From a checkpoint of a small transformer trained on Wikipedia.
Size: width 160, 5 heads of 32, MLP 640 tanh GELU, 6.85M parameters.
Architecture: learned positions, no biases in attention or MLP, tied embeddings.
Training: a variant of Adam for these matrices, 116M tokens.
Each number is 128 + 32 x the weight over its row's rms, rounded and kept within 0 to 255. Layers, rows and columns count from 0. Numbers have three digits each. The size before them is the row's rms in percent of the matrix's.

# layer 17 attention value, 160x160, rms 0.0574, rows 71-95, columns 40-79
133:197193078097158147123099109124139151141099135115140135104093148141188165130119167119047155153160110106122117089138128129
138:156162133121101115136129123119107144132106114107173099147199119129106144168190102099093172056117162094126139116184154147
131:125092120117070170098148105164125096124127099163116195181136180127150113107170127165143136101129144146099087127101167151
134:177150145096104133167143131119131103132111140192077157169137155109126179148057134134081099137112118100161158151130109123
131:100148173101127170122116150110128129148112127127116150147131091121156170115150211154148138161093123102104127166100168125
143:121191142156179144110159100139109082165138108118077158126074051163197144148128102173195216125137126083134072148113080111
136:130082182174127208129131175103120117137132099108163109187106129109089160142110154100136173156134076157140147174144070116
117:150157093192102082150078074113141145144120145151112110095130165066125140096149116079112133162084144059092116158136120102
139:151101130103154179093162148134155116160129123100147128074108096081141127098048102203205069118113154122127164165119093077
134:126132136150131137138151132127140106181113146135178059141153108049186142102123134107134124180134075120163119114135152084
133:123120143139167104145124112130131120118150082176123116085063145100148177157131135086099156066144153118169161127063157130
135:081077127135160076119108087124139107154172078142077097175163086127142081145172132088184139101158154124140098139181159133
135:130152141133129126119115186103097150151140159075127171084142104158153148128131107151135142159156144124163080140074081124
131:100156085088115074123122146137148156134141191195107166149139182124149137144083118142065093125128101157171126100115105135
130:129135094086186117108117121127149116116105153157167129105106071126123096122150136130131154110149105128106129138129043142
130:171162164203102059140179136159107139125164209148109078168127162129069083123097114090109097122133134158167126111144127124
133:094086138144143153129175117144123119167134150138074038048058128117098136159142163083154154101146138153126095069087136137
130:102134103172136165153111069106124133101106115127125118160135162159165082157091125120132132182096122120153133166147122153
134:099096085101197132115115126108148155104133099075078135085078129129160173184159143132135170097166104188141096088139155168
139:166085124099123171131119157137148099137136141108148124166134176204101132093185155111164060134123144111052078144196111113
134:068181114102118118155131134125126164155148172133070173133119111182072131138138157163196139163135122080116121147128134103
135:159132172142138089125140080124120154151124136119081131129114146167131149145127114147168112115164130118108129100115148142
139:107141122132154126135124117145123137126122130203132156215155095149096128157118085166200110152167127112153124122153164147
134:120173158140127147119114114124094104098129106121134122115162161205118090111123151137152090093124147127153095129184056115
133:109122129131098059134121123110125136092134132119087073180141112177100151050092132117153166075127114140156092085118054147
# layer 17 attention output (transposed), 160x160, rms 0.151, rows 71-95, columns 40-79
159:182095104123144133141096118137100118124126102094131125132116147119099083134133134160115200153119138081141151191128148114
148:140097136188167112149181131128107119126128121055081103133096117201111111137154108150048101180143104131189156085127171124
147:140127137114118157097165127081149138111121077143114167060112139091091166131086191163162136128142117202085175222114138179
153:045068130154098098098120151140144132143136161100122146172125098163104127160098110081109160071114160100108120112151180067
147:109152149169122081078132154062086160167128095170126105110111204124110138144068093136126177098115140159098148138165107151
151:162172076079198072134136168180152094122159147123126089126101162090141123076122129154106024156130033160136143164177137084
153:087132128128117089087094060174116154138130141143112149162134094111142121145092085091142087091157083149108062063124172112
133:085167161152101108140114179151141114102154149077104124143130091194145106092188107103078130084121168071122164107197136151
153:118190119155057108111130102149149155133103113100195097117097154130132104138115074148106104186123173137109083131145149159
156:137166118115125121122122067112129189137122085120135170124147098155095096186091135123147199153138139167132148160140085157
147:130095153093128137104104119076130144119085125120129216157101143162173111081123120132117148172189157119155116154116117123
151:077142127085193119179114057164163119110086119099108132066088141098133158145145114130190129140185094106136164080142085167
138:127106108140128150089169188138136127140137100088154174122125119082118114075096086127100123130092052096125125148153147139
137:198102112105134134111102130115126096153154142136085147164115093114095090152162112175208182118078115102111124095089104068
150:115214172147111147135108148098143140144143171113153078173098067125147170175152157096198101163113152080105124150111156127
140:167099095138197126160109173108117134116152115135155102159142112192147131105075192106143120115156113035146195142143124107
153:107168138148095112097114170150108184117129185140194158131168120114174096138145160128138126165092160132151142107151137104
146:121142155127069146160135086097097122138123178106068105143160076114057137107118119131161161084110109136091119064050169095
144:181162112147099123175102130132072104102157130104187136086054100089082130142132175117069106152099209225139105103132093116
152:135134143108185132066127155076142123105150069119045149086154095150157165149125107164035151164110110137146115159187129165
147:188094117161100094194116130146156091114128110134158138145135097109111136152116095232143150076075117154124165090128109131
138:106109137117134114153117116183137095126137106106167086145166170130132120146093135149115088113118095179131132115117116110
157:157098136108122144079129096125165115122150060190159149125151058110149166138126158094214126142136110127179108179097111147
141:134072112146159099148172137079140124114126180087073104088149150110163081143156136140117172116099122083149124185100192129
162:149125099097204102147120193171167093119171154164157159149114096096170140131100143156144096090108118154094117123073161112
# layer 17 attention query, 160x160, rms 0.0614, rows 96-104, columns 40-79
104:157097151099110156154095150119134145112153148137193083106098164127101155174163110149135120069085090078086087150143060108
100:086153141079117139123107087217166110135082120137094171108159112109083126103083105100121094155121089114122133150145113134
097:089185096084127129157124150153123119108130166154096150077085136119196083154118163142063098148137141166133153108097112139
091:114174104157104158127136127152149123102122133134146177087110109154150126107163142099143142107096150163092169099106131153
095:051105137093132113120146164105112172084151114068099074081115091183145126126109139157106159134155161148135117115104134166
093:129118103077137139050129109137108116176189141123157142152169160146078130107101082150165092068108138139090163086135161140
101:099129159196163140128161141076091089159149095137115093130084181155168075105174125138090096165200105135167148096135133080
085:092115190062167164151069154107099142139201144135133125154097161147124082113153140129129085119115162101121138142178117116
083:152165110110117109112139102125174118125109114083139170130160117109101186159152204109183171111088124091103059125097151178
# layer 17 attention key, 160x160, rms 0.0596, rows 96-104, columns 40-79
107:168074145084107123050100152134141162123149131107095044109091140153140162099145148149106156130115125091130110143204105135
096:147146129116166114255097138172097102161124145130131183166153136133111124162110084068128121156124119127123158166092176063
103:141142151118160129255200080107094124117154133168166173081081094100087114092149120143090116128125163119111146138062179134
095:100194167145093144194105140118124131128128102147161179056145080160154133060169098113155092123084116143083151107128105064
092:157133128142084104181195110039092149083140145146147138118115094121114146123145156138128174134113145162133119148155137100
094:150120142122090155014066078173112143108149121145115119147140155119144148095126098168118112076136128110152109099128139082
109:107146120171152089002160119166120122103112122147131146151122136121160130116102132172152123165126156099094131104157199184
086:175049095129154158013131106137120129135165127145077095128146156108155115159166089186129124169099143057138049142127145196
080:130093121073164129052108098170170111111166124192109114101204155130159113119108143146121166091128100143152121130121109100